config.toml
num_attention_heads = 4
num_key_value_heads = 4
vocab_size = 8192
norm = "layernorm"
norm_place = "pre"
tie_word_embeddings = "early"
parallel_block = false
lr_head = 0.00881
schedule = "wsd"
decay_shape = "linear"
final_lr_fraction = 0.0
train_tokens = 251100000
Each number is 128 + 24 x the weight over its row's rms, rounded and kept within 0 to 255. Layers, rows and columns count from 0. Numbers have three digits each. The size before them is the row's rms in percent of the matrix's.

# down: layer 15 MLP down (transposed), 768x256, rms 0.0942, rows 756-767, columns 64-127
# up: layer 15 MLP up, 768x256, rms 0.158, rows 757-767, columns 64-127
down756 093:147132130153160091141090103148126105176151139142152142141124090119132119126135133121103146076082138149109106099114100124148107143093138087155157146094122131159108149143118163141118109103146112
up757 098:165198098159123147153129118151134165123108124138165133119141136101127116135140125117124111143122117169135116110117148129111168128122149127123125124113158074136064136115144107091108138069139089
down757 099:137146109079117137102126129191147113111124181145135127127110120117123143103174132085137109111149114110144113127109150151095138100147119122118131141125091166093122142147112140116182126188089170
up758 095:147138140114108125107105139145120113133159159113130161136104135177126115146095091132080162165136073088173132112150193159089094134100139142137142132168147152118084104127086151106135145128130114
down758 101:106134115131113101130170100131136135112115131155162110143118134150107130049138128138169073096101138131150126127125149129086123129105113164151118114161146136146138177138095153118152121110128148
up759 103:116121122111089113100151153083147119146137128103125131099098117099141170141131178127141123123154122089132091136142061148123116135072109143114107096161122162163159147187146127168083095139154154
down759 098:154122136113120120141139110133153120125127103138085158131115108114100131141092121121098074147150139124134159131111140122140129128100120159121101120127089116176135150131132080111157139135175135
up760 105:133122135124141134120117171147107118108144168071132124105132127110131137130119128136096103102159126112071175144113100148082146138148093106143105120140085117150137096110122104137170117130082131
down760 101:099134160092112192122118148129129109145096137119073124140177131116179131131144136135118130144140110081101081101098114107139087119089161160116138128088109111119118069163122122165127120081095096
up761 083:166133129106149122089098097101154186104113159100102109111153143110151146128122154114136094091131126114143141106106119131136140104111104170132126136135109114095124082124152139147115108127097097
down761 085:093165162118114102128151113122133103129117139107142116124130159153091075099143092124138115159108166150128113133123138124104118144100147254146122152154151136093121113144130120088151126139161155
up762 092:098147116120134128104103152119073148113133121117147120165146100144197135102136132143098143144113192099195159122139133140104106158132100105080121097158109134099110130112118171117112120137099113
down762 087:117144142092163122122140125168117130155093122120119133115118137128133123120151114138157172157102111085165066158125153124113113114095135147130116112103121164098094138137141094136106122128120146
up763 101:141143091145091102089108100112129178141146149130120073123157154135083113110127147127135130167167110083146113154131160128093151129121141128152175127079154159150087128138111126090135141142129134
down763 103:131124115123135101105104139154103155126124087109093139144134100149151146144120100140123165133161095112109129138150121107122127143132128114129172116111091125134155119089150138117119138120147136
up764 109:125151118146147155169125150124114115075127166136138112095116138125153144148107129122126138131121123144165121094146087099133086143112135149154173144146093138118094129109154115121136086157098121
down764 100:099119110174175148128130114121111121103136099131166110117134094120123137109115107128131149120149173131143154134120112114160111130152125123101087178108132114130198128157135113122110155131144134
up765 092:155193105153125085172121173096134155208131113149106121119120173155094119120145180105104090136122121141126106153115105122175108133122157130105157135139162094146123167110170148108186139150144173
down765 098:092139111178086168161167135145136125109102135116121127130122127151078098155151127147136137124099146129127214123156106101118169154108099116188118118131170154131100143105118134111147140126146148
up766 099:164173085120119120105144132134083127126120111135141112103131141136141141127131154087125170114148093120149155138147113115066101125116108108124119130123138153178173157106111128089107113156122129
down766 094:149169107118116127148112153125147134169112127162155125108139097193130165103120120148085099112123134140134119150118140137126137111123134154112133125160127144136099131123089162104133102127141140
up767 082:179150112125098150148080150151149116139122130106124138131161063146124126097127117119166144144125131107123196098087125163113118131104092154158142140135095162105157130119105094149136138133144125
down767 081:133130130127116138124125164127149136132113137133135136138130130132137138122133129123127115126144115134116161130143121119134120138126116087103113130121142132116150134135142135143128136133126118